From a checkpoint of a small transformer trained on Wikipedia: width 256, vocabulary 593.
Each number is 128 + 32 x the weight over its row's rms, rounded and kept within 0 to 255. Layers, rows and columns count from 0. The size above them is the row's rms in percent of the matrix's.

# layer 11 MLP down (transposed), 1024x256, rms 0.0935, rows 721-773, columns 64-127
size [101 102 105 100  97 100 100 103  98 104 103 100 101  94  99  92  96  99  90  99  98  92 110 105 100  91 101 106 102 106  84 105 112 103  99  98 101 101  91 101  97  98 100 100  95 100  96 101 104 101 104  97  92]
[[146  81 122 110 123 182 189 163 115 116 155  79  89 117 102 157 158 179 132 133 117 148  97 138  95 141 193 129 178  68  70 122 115  64 106 112 198 119 118 173 147  88 108 167 139 116  93 154 146 122 113 134 112 222 169  79  74 113 200 152 151 110 141 149]
 [ 83 105 156 132 142 159 100 130  86 131 135 105 127  72 125 129 138 130 133 115 116 140 131 190 176 129 140 121 111 185 142 114  66 169  98 181 134  99 109 164 120  73  77 125 119  97  81  86  80 114 157 106 157 128 127 141 168  89 145  82 168 115 198 203]
 [123 189 129 141 200 197 111 100 148  51 173 189 172 146 129 176  70 128 102 102 154 124 112 117 118 126  50 118 136 170  97  79 106 124 169 140 125  95 161  91  56 180 100 121 112 132 118 157  94 129 136  96 155  62 102 148 115 119 121 105 183  90 121 163]
 [116 129 109 136 151 150 162  74 172 103  84 155 123 144 151  94 108 125 190 141 146 142 134 155 159 172 179 103 175 152 100 141 105  79 154 105 190  61 163 109 100 210  98 100 124 147 105 137 110 147 123 123 120 124 130 123 160 124 109  78 119 134 113  96]
 [152 125 141 143 159 127  71 164 135 103  76  87 134  71 184 128 137 176 108 114 152 165 101 111 144 105 174 143 125 138 188 120 158  94 133  85 154 150 148 107 161 111 118 123 147  66  79 117  96 162 130 213  62 112 118  79 169 130  65  87 129 150  88 142]
 [141 130 144  84 183  82 110 148 132 113 123  96 194 123  93  80 132 125  93 109 143 156 135  86  78 101 116 175 138 181 168 117 174  93 162  93  82 116 167 178 133 233 100 131 150 173 164 207 158  86 165 102 165 142 144 142  90 135 150 130  83 158 129 109]
 [137 103 158 123  92 147 108 174 110  69 102 129 172 112 121 141 114 133 122  92 124 186 152 101 166 129 163 122 112  93 179 115 154 111  81 147  80 235 166  53  61 192 155  98  88 142 164  90 150 121 121  71 100 128 120 128  96 163 119 118  87 109 190 126]
 [100  64  84 170 113 147 174  85 156 171 159  97 104 137 168 105 127  90 122  70 127 122 106 124 156 180 209 101  70 141 109  96 119 154 128 115  71 156 184 111 169  98 120 159 125  90 135 122 159 143  78 161 158 149 103 106 145 109 133 109 173 168 117 130]
 [136 143 162 144  95  34 123 103  79 158 107 152 125 146 167  97  59  90 156  95 150 170 140 113 134  96  79 171  75  92  70 158 146 111 115 152 167 159  56  87  90 131 139  96 116 133 104 125 205  86 163 148  47 127 142 150  81  82  84 107 164  62 157 124]
 [ 85 119 143 128  99 112 128 167 166 151 115 121 108 134 136 124 174 125  89  99 158 196  93 137  94 199 108  71 125 149 150 139 118  94  83 120 141 120 134 123  99 144 155  81 140 142 116 142 161  89  71 114 173 207 197 132  99 146 110  85 125 133 112 144]
 [169 108 127 110  94 148 145 126  74 167  69  96 126 128 133  84 128 114 112 121 153 110 132 152 127 162  98 129 186 138 143 102  94 109 180 140 187 155 147  74 123 164  81 107 152 122 103 116 118  52  84 117  99 169 189 139 128  97  69  87 106 154 136 193]
 [142 140  95  89  88 100 182 119 110 116 123 197 158 156 160  97 101 147 125 152 169 136  66 150 131 156 103 171  98 142 131 135  78 115 162 183 114 175  91  64 100 115 116 104 134 116 123 147  82 131 132  62  87 121  69 162 111 135 138 136 146 100  68  99]
 [105 116 120 128 128 152 155 209 122  75 137 174 122 134  87 200 147 154 132 140 120 119 147  89 112 107 143 136 124 143 156 146 175 129  98 148 110 113 153 135 121 127 103 127 105  89 130  91 102 171  99 139  98 175 138 120 151 206 110 160 163 108 213  84]
 [167 132 123 158 138 103  95 105 106 138 107 124 145 108 127 136 196 135 165 118 141  89 124  90 175  88 127 155 150  85 181 157 143  89 165 130 121 139 177 110 121 129   0  76 114 100 129 168  90 164 132 114 104 126 153 105 118  84 122  99 167 148 164 143]
 [148  82 150 140 173  78 191 189 148 159 164  54  95 132 162  93 160 134 136 172 104 133 139 187  97 129 121 152 173  93 101 137 105  99 160 122 128 162 158 142 143 142 116 105  94 132 182 163  69 175 117 190 169 138  69 109 170 154 147 150 164 119  77 145]
 [128 140 101 127 151 151 137 143 115 138 158 125 120 134 113  95  91 160  78  37 199 193 109 137  94 132  87 124  88 103 111 164 109  56 126 146 193  92 143 124 134 172 100 140 116  88 135 100 111  88 119 148 117  18 161 174 141 169 135 148 103 196 161 147]
 [100 105 160 160 183 119 130  91 104 144 112 141 150  75 151 146 157 121 129 142 124 109  91 138 196 113 103 143 122 127 136 114 201 139  52 155 103 130 151 126 102  87 118  83 153 122  82 104 131 118  92 111 123  42 118 138 153  89 189 141 147  60 107 162]
 [142  44 131 115 143 167  76 117 186 170 164 121 145  92 122 144  85 154 148 120 119 155  75 128 144 147 135 167 135 130 162 123 113 182 128  51 141 175 152 134 157 129 100  89 101  71 168  71 151 143  85 156 182  78 128  37 101 139  80 122 135 106 138 102]
 [ 88 117 117 184  92 170 174 124  74 118 112 112 182 125 126 219 155 156 187 153 153 138  92 144 130 163 172 161 126 148  66  98 165 136 108 173 117  90 159 174 109 130 106 197 138  86 129 128 153 102 139 135 130 157 104 128 147 110  88 155 179  92 208 121]
 [165 166 102  98 175 153 114 109 133 155 195  96 140  94  79 148 112 131 136 103 129 132 132  87 165 115 145 107 154  81 131 107 155 150 123  82 153 111  71 174 137 151 119 148 137 158 170 123 140  81 107 111 143 134  91 148 119 150 117 124 108 133  71  82]
 [221  89 135 195 145 141 128 157 103 166 168 102 120 132 107 177  88 147  97 166 122 129 127 186 115 161 118  91  77  83 125 114 120 150 179  84 142 143 141  85 159 174 117 131 107  89 113 149 158 142 142  72 148 128 114 106 136  80 146 139  79 157 160 101]
 [158 132 150 110 164  73 149 144 109  61  87 100  77 117 110 170 192 164 131 102 141 136 151 157  94 118 119 130 130 133 126 190 146 118 115  98  95 112 132 119 102  98  86 167 133 183 185 149  68 106  75 138 150 104 172 117 117 134 146 127 162  67 175 122]
 [160 135 147 120  68 114 150 162 140 128 174 134 160 121 141 100 188 135 130  69 160 100  68 168 106 126 111 122 147 167 161 122 117 128  81 143 139  92 169 183 163 175 191 145 142 101 121 128  75 135 130  86 172 129 125 178  71 200 102 128 142  82  72  95]
 [135 117  95  86  79 108  73 138 147 147 110 102  95 171 103 188 139 118 145 166 139 173 150 107 140 162 160 103 112  89 147 116  89 108 134  79 167 133 102 205 124 156 128 171 123  68 121 109 111 129 165 155 176 113 139 103 134 155 105 147  76  64 141 130]
 [142 160 169 184 112 143 117 135 105 100 112  95 113  93  98 124 140 100 170  78 187 139 161 152  90 151 146  86 120 118 129  90 146  85 147 107  40 114 172 106 117 138 148 120 123 134  56 141  97  63 120  65 127 135 143 203 156 100 136  62 107 100  82  79]
 [132 169 153  79 160  93  82 138 170  65 107 156  75 106 132 230 125 115 124 117 164 162 120 140 157 105  84  64 123 145 181 170  93 126 111 135  91 139  98 142 144  88 154 117 120 119  62 108 153  91 152 158  95  73 144 126  90 116  79 117 145 172 160 136]
 [152 220 160 160 156  84 123 157  98 133 112 131 140 126 158 137 160 112 130 152 105 101 160 143  64 106 104  66  84 142 105  81 157 170 120 137 159 169 161 129 149 135 182 119 188  26 137 146  95 165 105 104 141  62 131 135 126 185 167 144  85 140  72 129]
 [ 49 111 180 202 135 146 112 150 114 165 140 118 116 143  86 155 156 159 119 184  85 147  72 153 147  73  55 154 123 121 161 116 105 136 126 191 133  70 141 123 148 134 149 119 141 130 167 122  97 145  76 122 111 152 137 136 113 128 158 108 117 146 154 157]
 [ 88  99 127 102  82 132 115 121  98 130 178  79  93 178 131 125 146 197 134 162 134 209  82 157 148  68 121  64 129 120 164 119 136 186 107 120  71 101  93 169 175  84 172 144 133  91 159  87 138 163  69  82 114 143 119 165 126 189 120 108 115  80 164 187]
 [ 87 195 116 122 142 107 120 128 108  81 126 131  97  97 140 163 123 159  93  91 147 128 124 156 156 154 161 149  95  99  92 135  68 102 133 124 126 116 183 151 129  94 122 180  80 109 163 161  99  92 141 102 115 117 126 113 161 170 102 124 181 157  98 167]
 [140 169  86 123 136 110  62 104 171 166 131 144  82 136 127 118 109  91 193 137 144  94 147 103  77 158 154 104 122 149 176 125 119 114 143 138 142  79 107 129  41  96 138  68 161 138 160 149 105 102 132 134 160 124 120 138 105 148 130 120 125 117 152 160]
 [186 131 111 155 129 163  91 145 124 151 100  92 122 106 139  95 138  92 148 174 119 167  98 123 119 120 142 155 150 168 145 130 106 152 132 142 120 104 117 118 139  67 186 135  76 110 166 153 119 135 103 108 119  92 206 132 140  38 105 169 195 181 120 117]
 [153 176 151 103 160 129 137 163 199 124  85 201 141 101 144 166 117 130 183  95 113 113 106 139  98 103 197  74 167 139  83  75 130 161 170 121  99 147  75 171 129 119 200 142 147  46 163 107  77 141 138 178 124 123 139 180 168 131  74 102 112 144 118 152]
 [133 115 180  85  97 126 118 120 134 135 160 196 120 134 117  96 124 105 201 135  87 120  77 103 165 141  98 122 102 117 175 151 127 159  90 173 123 130 128 111 122 101  56 134 183 114 133 147 172 143 142 160 107 133  84 164 123 152 143 127 160 151 130 158]
 [182 119  83 185 146 116 160 165 131  90  92  96 127 141  92 141 161 206 140  77 150 125 106 132 100  95 124 119 176 160 138  98 108 110 146 113 121 106 140 146  88 141 169 173 108  88 176 147  57 121 136 160 125 111 134 143 151 118 125 108 123  85 122 129]
 [168  99 166 125 129  76 158 184 148 138 142 128 143  88 126 116 168 161 106 172 105 124  98 118 129 225 221 177  38 130  93  98 113 136  97  77  92 138 160 114 120 131  94  88 130  95 147 154 170 126 140 142 123  96  91 163 163  95 133 146 128 187 123 143]
 [152 134 169 106 166 135  94  92  90 192 100 116 164 134  89 173 158 149 174 122 113 148  99 110 146 100 113 140 114 120 176 145 106 145 170  94 104 121 136 138 122  89 183 160 100 103 184 131 135  76 125  85 137 152 135 188 124 101 109 131 139 124 152  58]
 [163 154 128  80 123 128 142 112 102 140  64 160 125 118  98 126 117 133  88 159 126 113 131 157  81 159 128 180 185  83  39 111 127 106 166 120 107 143 152 142 134 115  80  84 154 152 168 150 167 145 177 147 175 123  73 152 179 139 128 173  99 118 110 117]
 [131  53 139 108 105 137 127 167 115 111 169 153 124 102 146 121 127 116 172 120  98 124 136  84 150  49  78  15  92 128 180  80 181 116 123 172 140 126 100 102  72  93 205 190  94 109 139 147 115  72 101 124 125  89 167 183 130  83  61  92 136 115 127 133]
 [197 151 138 118  85 162 117 142 122  51 182 163  81 117 152 125  82 172 126 123  62  91 132 122 138 107 124 123  95 126 129 110 138 116 104 190 182 157 129  99 132  73  86 169 169 142 167 175  97  84  91  90 158 155 111 135 195 123 141 105 119 115 132  86]
 [142  66 145 102 134 184 155 151 122 106 168 147 180 145 118 162 126 131 162 104 158 107 116 138 205  97 149 106 103 138 109 102 186 153 116 160 134 151 107  78 124 157 159 186 107 204 139 137  88 101 102 127 181 180 147 131 169 129  92  64  84 117 177  81]
 [113 145 126 120 135 135  95 158 104 118 113 181 121 139 111 184 133 122 136  94 149 157 143 129 128 147 100 124 150 145 107 207 106 103 166 123 132 138  90 158 122  53 140 176 187 151 119 164 175 124  49 112  93 116 157  89 168  95 129  50 155 150 125  83]
 [135 119 191 184 127 135  63 154 142  98  81  77 144 142 116 135 169 103 136 169 117 176  89 182 128 101 115  75 142 124 134  73  65 126 184 135  97  98  69  99 151 105 124 115 129 185 147 118 102 200  73 106 161 151 143 101 186 126  60 173  60 163 145 234]
 [110 153 188  99  91 120  92 129 133 116 120 104  70 111  53 232 122 110  52 120 164 143 117  60 171 127 148 111 112 177  95  77 166 140  81 134 133 152 145 116 114 146 155  90  97  74 198 117 149 103  76 125 158  81 138 120 147 196  97 124 196 130 170  66]
 [203  86 130  98  64 134 126 136  95 170 186 143 179 136 121  89  47 153 133 116  77 102  90 141 131 115 128  81 123 148 134 101 156 123 140 165 122 118 100 111 149  63 142 122 140 185 199 143 124  56  85 161 159  55 129 132  55 132 128 113 143 166  95 154]
 [ 83 118  97  55 132 149 108 159  84 119 130 172 123 100 127 159 131 115 101 152 137 123 124  65 163  66  81 102 172 194 106  97 111 140 108 155 212 151 137 121  95 124 177 135 163 108 124 109 110 144 155 129 194 121 133  51  93 139 141 182 110 154 144  84]
 [172 131 181 127 178 126  62 115 116 130 140 153  87 100 146 116  74 140 108 135 121 109 119  91 157 107 144 126 121 110 153 148 137  89 108 162 119 100  94 108  92 113 190 109 105 114 144  64 182 133 170 162 124 139  79 184 148 169  97  95  96  91 109 123]
 [119 136 140 147 181 110 138 117 134  81 133 150 152  97 123 170 144 111  60  69 191  93 128 135 182 146 133 161  99 163 123 106 132 113 137 164 116 156  77 104 140 159 133 120  96 180 133 162 108 146 132 130 121 129 151 105 202 140 162  99 187 136 140 119]
 [136  92 126 111 131 151 107 137 166 147  94 119 154 146 174 112 140 111 138  34 129  59 118 202 115 116 163 157  99 122 101 160 161 154 110 143 144 153 117 173 128 140 116 138 144 197  90 121 106 160  95 165  88 109 142 130 116 156 135 148 135 143 112 176]
 [ 83  89 176 192 124  87 157  63 169 111  75 133 139  97  99 113 129 139 178 133 131 116 142 111 143 101 109 145 148 137 159 135 106 139 123 131 117 133 146 123 119 185 129 169 140 134 147 158 161  69  81 131 146 150 142 139 130 175 102  68 184 102 145  90]
 [132 122 130 128 160 134  75 100 164 124  89 103  74  61  81 155  91 140 162 132 145 175  86 114 106  68 135 149 178 142  87 121 135 114 124 159 107 142 176 102 129 120 124 213 112 136 186 125  67 132 153 115 142 117 148 129  68 142 116  92 118 150 155 210]
 [122  81  95 120 137 145 111  81 124 103 124  90  97 125  86 179 198 148 140 182 116 145 123 127  95 123 176 149 105 167 153 109 131 118 138 133 124  86 182 117  87 121 193 165 102  77 186 135 103  37 157 147 144 128 160 148 209 144 146  68 249 119 148 128]
 [144 140 167  79 195  89 100 108 131 128 133 134 104 108 136 171 121 191 158 127 112 157  54 138 194 169 113 136  96 175  68 155 145 139 188 203 116 149  91  61 139 144 112  73 135 141 137  98 160 148 122 148 108 103 128 143  59 169 124 113 131 132  77 156]]
# layer 11 MLP up, 1024x256, rms 0.188, rows 722-773, columns 64-127
size [105 103  95 103  98  99 103  97 103  99  98 100  95 103  94  98  96  94  94  96  91 111 101 102  83 105  99 104 108  81 101  99 105 103  92 101  97  93  97 100  98  96  97  95 103  93 101 105  98 104  98  87]
[[195 120 168  88 108 131 184  81 166  68 143 177 132 117  84 122  90  87 133  96  72 172 168 138 157 153 100 128 138 111 142 142 145  93 125 100 140  94 139 169 133 111 114 118 126 140 124 197 141  77 151 148 142 102  70 147 116 106  98 132 130 101 147  70]
 [106 109 192 144 167  63 125  99 136 108 129 180 128 109 143 128 138 125 105  99 106 134 136 160 155 137 152 160  76  94 130 195 128  99 170  85 113 184 100 142 154 161 106 187 130 127 109  97 121 105 120 126 113 158 103 154 111 106 123 123 147 113 115 154]
 [ 95 160  99  86  79 138  89 145 125  96 136 120  76 170 193 117 121 109 197 123 104  92 128  83 124  83 104 147 116 130 132 127 128 122 171 156 138  99 110 147 110  35 161 155  60 146  89  88 146 124 136 123 112 114 155 132 147 130 124 192 123 169 135 111]
 [138 108 135 141 139 139 102 108 129 148  82 167  93 106 142 109 114 203 114 174 102 192 180  88 151 119 156 173 135 154  98 133  77 107  96 105 144 111 103 199 152  88 153 140 139 104 115 111 137 116 255 169  38 144 104 105 128 132 154  95  83  98 205 152]
 [100 160 155  91 144 105 114 112 127 131 120 163 109 127  97 137 156 104 167 104  77 151 141 106 131 120 131  87 156 208 160 197 126 154 121 108 151 111 136 160 136  51  57 199 189 105 177 140 128 139 166  91 117  74  99 160 141 161 112 137 106 147 160 138]
 [159  52 148  73 152 140 120 141 176 123  78 148  96 146 106 177 138 112 170 130 122 144 133 146 188 173  92 118 117 145 128 153 126 186 161  96  94  74 121 183 103 157 161 136 159 125 131 154 163 154 126  76 120 147 108 125 119 148  97 186 132 126 110 139]
 [146  95 111 124 169 111 158 111 100 127 150 158 116 120  86 152  69 136  68 110  96  88 141 163 207  96 149  95 141 131 149  73 124 109 104 111  72 125 155 119  96 144 172 123 182 121 121 144 131 167 188 158 158 164 160 118 169 158 196 112 145 133 113  99]
 [165 101  64 113  37 106 128 136  79  95 135 121 139 133 131  82 115 124 122 112 104 132 137  93 139 115  97 135 118 133 150  67 111 159  96 103 155 147 138 162  99 139 136 118 116 114 133 153 140 148 113 177 134 156  61 103 107 167 126  56 137 111 115 118]
 [101 137  90  93 145 126  98 144 121  99 106  59 116 150  64 102  81 126 137 115 152 146 147 147 128 159 144  55 140 121  93 151 186 159 119 111 102 130 115  91 133 116 144  91 125 128 142 172 126  71 106 122 114 125  99 121  76  97 166  88 104 160 102 131]
 [146 198 184 158  73 112 113 136 145 142 123 149 116 116  80 150  97  92 122 140  92  84 135  71 139 116 167 143 114 125 148  89 117 151 161 117 192 156 101 179 153 115 162 126 167 135 131 148 136 106 126 107 132 180 193  53  96 148 116 178 106 109 103  94]
 [135 124 150  46  68 102 191 141 161 166 109 114 167 139 114 124 139 126 176  88 157 128 126 134 123 154 125 117  87 174 141 127 142 113 153 103  88 125 139 142 109  52 135 164 187 123  60  75 117 117 158 141 105  84 141 112 175  79 149  93  98 128 175 161]
 [169 158 102 136 159 147 143 183 141 124  86 147  77 138  66 146 131 135 145 135 139 136 188 117 115 130 140 142 142  77 165 110  43 179 120 111 161 113 144 154 110 188 128 164  91 114 128 127 145 203  74 116 145 136  57 132 101  83 104 118  84 135 108 172]
 [124 141 110 151 116  76 159 147 115 138 160 137 115 172 163 186 106  76 108 156 111 178  99 107 117  81 153 136  94  60 120 182 190  99 151 161 153 110 151 131 120 172 126 107 124 120  95 135 131 116 120 119  99 126 130 112 150 169 124 136 199 104 172 140]
 [136  85 178 181  87 102 133 164 181 135  61 117 103 127 105 154 131 112 174 103 101  95 166  99 119 110 154 115 153 106 130 167 103 144  72 140 121  91 147 161 107  83 125 123 168 140 143 106 105 171 119 126 108 137  92 117 120 139 137 129  72 155 132 131]
 [157 142 119 139 142  85 138 130 111 118  52 105 137 139 128 134 168  58  88 160 182 130  84  95 118 174  85  63 115 104 128 122 172 132  99 136 103 152 128 129 200 119 123 104 182 107 130 175 164  93 141 113 114 104  81 155 204 149 114  93  78 111  76  93]
 [140 125  53  69  77  51 155 125 106 118 112 130 141 144 196 162 114 139  84 114 107 148 152 138 128  49 120 126 109 171 144 139 130 126 147 105 156 143  90 178 128 113 137 138 119 119 116  92 197 110 150 163 157 115 104 118 117 118 116 126  80 184 161 171]
 [129  76 129 159 131 131 110 133 145 167 178 148 137 145 113  51  91  98 153 116 146 121 136 134 131  92  88 146  82 103 118 131 103 103 154 150 142  97  42  92 154 167 135 131 157 125  75 109 123 116 173 154 140 127 121 126  86 166  74 120 113  95 132 159]
 [133 138 153 143 150 113 204  86  92 137  81 148 199 160 105 118 114 138 144 139 121 174 164 111 151 131 166 125 107 121  60 162 200  97 116 152 138 132  85 127 139 141   1 136 123  64  84 144 148 131 176 141 154 120 106  89  86 132 121 161 129 125 154 158]
 [136 131 151  85 167  46 149 128 124 148 139 155  82 151 115 160 119  74 107 160  97  80 158 164 110 119 149 144 182 180 156 156  78 148 137 183 165 145 121 138 110 147 161 124 153 110 135 163  68 109 144 138 104 137 202  94 134 124 153 126 120 101 130 134]
 [166 127 111 117 126 114  84 153 144 124  97 172  95 159 116 107 167  75 160  66 144 155 190  92  94  74 101 138 173 176 126 158 121  92  98 114  77 193 174 149 130 124 184 109  87 186 112 129 141 105 106 137 131 141 161 160  86  38  95 101 178 143 103 157]
 [178 149 136 110  97 114 114 141 148  77 115 124  98 155 103 153 181 155  87 165 110  71 157  80 131 202 133  79  72  94 229 117 148 137 120  68 150 148 137 172 178 107 173 158 132 120  73 127 142 111 162 115 116 173 111 106 138 158 154 109 170 125 137 105]
 [154  73  98 156 107 119 145 118 120 169 128 142 142 133 102 162  85 157 122 112 124  76 175 161 131 109 145  78 104 103  36 157 114 152 117 127  83 108 160 107 150 101 177  73 120  65 148 163  97 111 148 169  76 115  91  71  97 123 110 134 115 108 122 180]
 [124  68 215 142 111 125  91  88 141 133  93 107 180 114 172 102 137 169 131 158 143 102 140 144 180 193 165 162 143 145  80 190 113 159 123  99 144 150 126 162  90 175 153 116 102  86  93 136 181 139  54 163 157 179  97 110  67 133 127 166 132 128 122 144]
 [165  73 139 140 117 169 124 112 154 137 120 208 129 157 140 143 176 142  58  45  89 151 147 165 148 113 157 140  84 115  84 141  95 146  76 146 128 126 133 153 108 118 146 135  95 103  86  87  63 152 212 132 137 143 179  92 146 133 186 140  91 166 131  82]
 [ 97 124 189 112 144 162 179 111  94 121 107 122 191 114  65 110  88 109 109 120  88 149 116 125 109 179 125 122 166 154 129 179 135 148 119 137 106  76 122 120 120 146 120 112 124 134 116  88  80 124  88 133 138 132 121 145 153 119 147 153 112  61  93 103]
 [126 120 113 131 129 151 160 128  81  78 131 128 152 117 130 134 160 116  90 177  97 108 183 171 104 180 160  85 102  61 150 142 121 138 119 126 174 152 173 164  85 133 182 146 127 174 120 113 104 111 171 171 124 102 123 114 156  94 105 139  78 114  88 160]
 [142 175 190 155 162 102 133  78  99 139 167 131 164 143  71 154  82  87 145 161  66  99 119 105 165  87 121  98 129 113 155 138 125  68  78 151 121 130 158  99  99 141 151 147 156 185 156 108  62 109 111 102 119 129 114 168  99  95 140 106 106 122  82 144]
 [113 156 164 140 158 105 137 155 120  79 100 138 107 143  30 124 113 114 118 146 108 111 196  89 129  79  83 155 167 125 117 124  74 110 123  83 118 151 160 179 148 112 116  91 159 177  81 108 153 167 117 125 168 125 141 171 107  94 120 120 140 105 104 128]
 [190  96 168 123 198 112  96 125 131 120  94 182 197 134 101 190 135  83  87 153 121  85 112 188  70  98  90  99 131 204 143 130 147 195 120 154 199 164 149 138 128 154 192 130 125  80 124  91 142 113  78  98 154 127  83 162 131 132 163 137 131 104  91 105]
 [ 76 120 115 176 114 150 137 116  89  92  94 118  85 164 195 112  80  92 108 132 179 127 143  92  80 102 136 124 117 134 153 165 104  61 128 111 191 105 133 130 140 103  66 153 133 166 101 125  66  85 142 130 110  66 135  72 187 148 155 101 142 106 136 118]
 [153  47 156 157  72 105 180 126  90 109 125 177 123 143 107 122  67 112 151 114 168 181 135 143 171  99 154 169 111  81  77 149 134 139 154 105 142 119 141 166 154 125 143 111  65  77 170 137 116 176 148  86 101 134 162  68 167 178 106 157  62 128 113 117]
 [179 149  79  77 125 149 186 153 154 116 104 125  90 168 165 126 106  90  97 163  94 152 177 177 173 171 215  98  96 155 101 107  99 126 160 143 144 128 148 123  97  96 128 161 137 134 161 112  98 113 134 151 133 134  42  90 146 144 135 146  95  77 100 186]
 [193 107 128 190 159 123 126 157 141  92 152 143 103 118 140 143 129 131 117 117 179 112 122 140 207 122  92 121  35 106 122  96 125 129 129  48 108 190 137  70  92  89 119 103 163 171 129 151  88 142 151  81  69 141 111  94 147 142 119 149 131 124 164 117]
 [142 212 167 166 134 117 126 118 191 126 122 137 131  94 152  80 133  97 155 148 175  77 166 118 161 127  67 129 145 117 108  65 145 154  71 126 152 116 149 138  74 125 145 185 149 117 133 109 158 149 105  77  83  98 126 158  89 131 110 144 173  88 170 129]
 [117 191 116  83 154 152 110  73 149 100 177 127 121 128 162 141  80 178 113 141 135 165 155 133 169 153  59 132 148 105 104 179 120 150 168  98  76 127 112 133 141  64  94  71 134 128  94 112 144 122 178 144 151  92 144 201 120 155  86 167 118  97 166 127]
 [110  96 159 103  64 123 119 109 100 150 148 138  87 136 161 127 124 132  81  85 119 130 139 135 111 122  53 109 111 151 133 168 171 150 125 144 126  70 137 107 148 171 157 106 167 136 139  86  92 102 108 136  82 166 141 102 124 123 169  76  43 142 105 120]
 [106  89 168 118 176  71  93 123 117 193  39  60 134 103 129 151  94 126 140 175 134 130 146 177 161 111  69 140  77 122 154  84  87 151  93  85 126 161 169 100 131 113 149 128 160 176  74 136 162 136 114 149  85 211 119 139 122  89 134 127  56 172 132 121]
 [ 90 113  75 112 150 182 147 154 161 115  79 118 144 142 113 108 141  91  85 152  80 113 188 173  82 125 124  78 120 109 105 150 157 145  83 112 132 144 118  66  52 111 147 116 131 112 166 167 168 175  79 119 124 176 124 191 118  87 187 131 142 139 150 124]
 [144  90 237  80 104 161 163 111 101 117 115 156 134 175  91  33 166 106 130 103 135 112 176 151 122 159 150 149 126 102 170 118 160 107  77 155 162 129 120 127  89 122 164 127  88 151 188  94 106 172  93 132 142 107  88 199 174 118 137  81 168 120 116 125]
 [118 165 121 112 169 137 115 137 146 140  94  85 143 125 154 105  64 130 136  85 122 152 211 182 120 121 137  92 131 110 153 117 108 106 114 141 150 136  68 105  99 136 177 109 155 147 184 143 129 123 125  96 143 107  56 148  70  91 133 115  60 170 139 129]
 [125 112 143 192 115 145 119 160 163 114 166 115 152 114 116 126 124  96 121 109  70 132 172 109 129  87 132 118 182 165  96 163  79  79 126 100 147 159 157  96 106 111 109 164 140 134 105 135 125 192 114 130 108 169 133  15  37 175  90 115 113 183  81 132]
 [117 114 164 117 109 168 208 143 140 104 102 114 130 131 146 189  77 105 110 125  85  61 118 127  73  82 121 147 117 125 131 119 138 102 135 150 110 132 181 118 156 116  78 115 195  97 124 100 106 129 151 158 139 205 136  95 160 177 113 114  94 162 146 121]
 [ 97 150  92 106 130  77 129 139 142 127 124 123 128 172 159  91 159 142  72 137  98 122  53 129 145 152  74 126 186  80 171 135 147 176 111  69 155 207 105 119 176 174  79  96 154 103  93 176 109 124  87 113 131 100 189  75 109  64 140 168 122 103 145 143]
 [134 146 192 109  95 112 115 106 119 163 101 100 148 141 115 151 115 147 163 176 194 170  78 138 139 102 172 110 110 188 117 173 164  47 169  94 154 156 111 124 111  81 106 148 181 138 120 175 177 137  67  37  92 179 151 116 142 118 155 126 162 239 117 134]
 [179 153 167 119 140 140  71 150 123 129 102 127 159 109  81  93 111 129  78 111 107 106 146 150 135 194 140 109 136 129  64 132 167 141 126 116 128  94 130 146 115 145 119 116 149  73 129 116 124 104 124 157 109  93 113 134 170  99 106 145 165 154 165 183]
 [162 118  86 158  78 119 106 120 122 123 146 176 171 109 139 107 161  82  96  93 144 114 137 184 150 153  96 103  98 147 123 123 187 103 131 164  89 134 114 113 155 132 156 107 102 103  92  80 115 144 162 113  87 197 120 161 108 111 112 146  83 119 130 170]
 [ 62  64 125  73  91 139 106  97 126  84 109 192  47 162 144  67 157  94 136  63 124 118 150 137 104 135 193 138  71 113 172 148 128 129 118 127  88 135  87 128 153 122 119  96 145 191 126 117 165 127 150 161 139 106 161 124 189 157 104 114 156 138 227 129]
 [121 145 183 145  72 138 126 129 133 147  82 121 230 108  83 154 172  99 167  96 106  72  84 120 119 123 110 133 144 104 110  95 188 155  82 127 168 151 160 101 138 122 152 134 114 181 156 150 112 118 145 155 161 162 151 172 148 104  74  74  92 106 132 128]
 [108  96 157 192  58  74 142 151 102 161 162 144  93 130 136 154 158 136 119  81 110  74 193 145 109 122 140 106 130 117  98 107 165 142 129 170 117 142 130 131 170 102 134 166 121  89 142 167  86  87 127  92 149 132 144 129 128 117 151 155  76 124  99 131]
 [167  80 170 140 121  79 136 122 124 125 173 106 134 116 132 127 118 113  93 103 105 156  99 212 123 139 125  98 143 132 102  77  80 155 106 100 160 140 128 116 163 164 102 132 144 101 124 102  76 147 132 110  87  83  86 110 140  93 103 143 108 110 140 158]
 [ 76 143 152 115  65 148 100 145 101  73  89  78 148 112 133 115 184  96 105  96 172  98 149 101 152 126 148  83 154 148 142 153 200 177 152  86 131 101 171 126 123 103 125 153 135 124  91 112  84 125 169  69 155 154 185 120 178 150 135  99 140 139 158  44]
 [192 158 116 152 120  70 158  83 136 112 158  99  95 132 139 152 148 116 113  70 143 149 111 131 144 144  87 129 116 159 209 143 118 138 115 122 138 109 162 134 150  74  95 133 127 123 167 102 136 108 123 184 116 110 113 110 112 131 105  71 123 140 138 145]]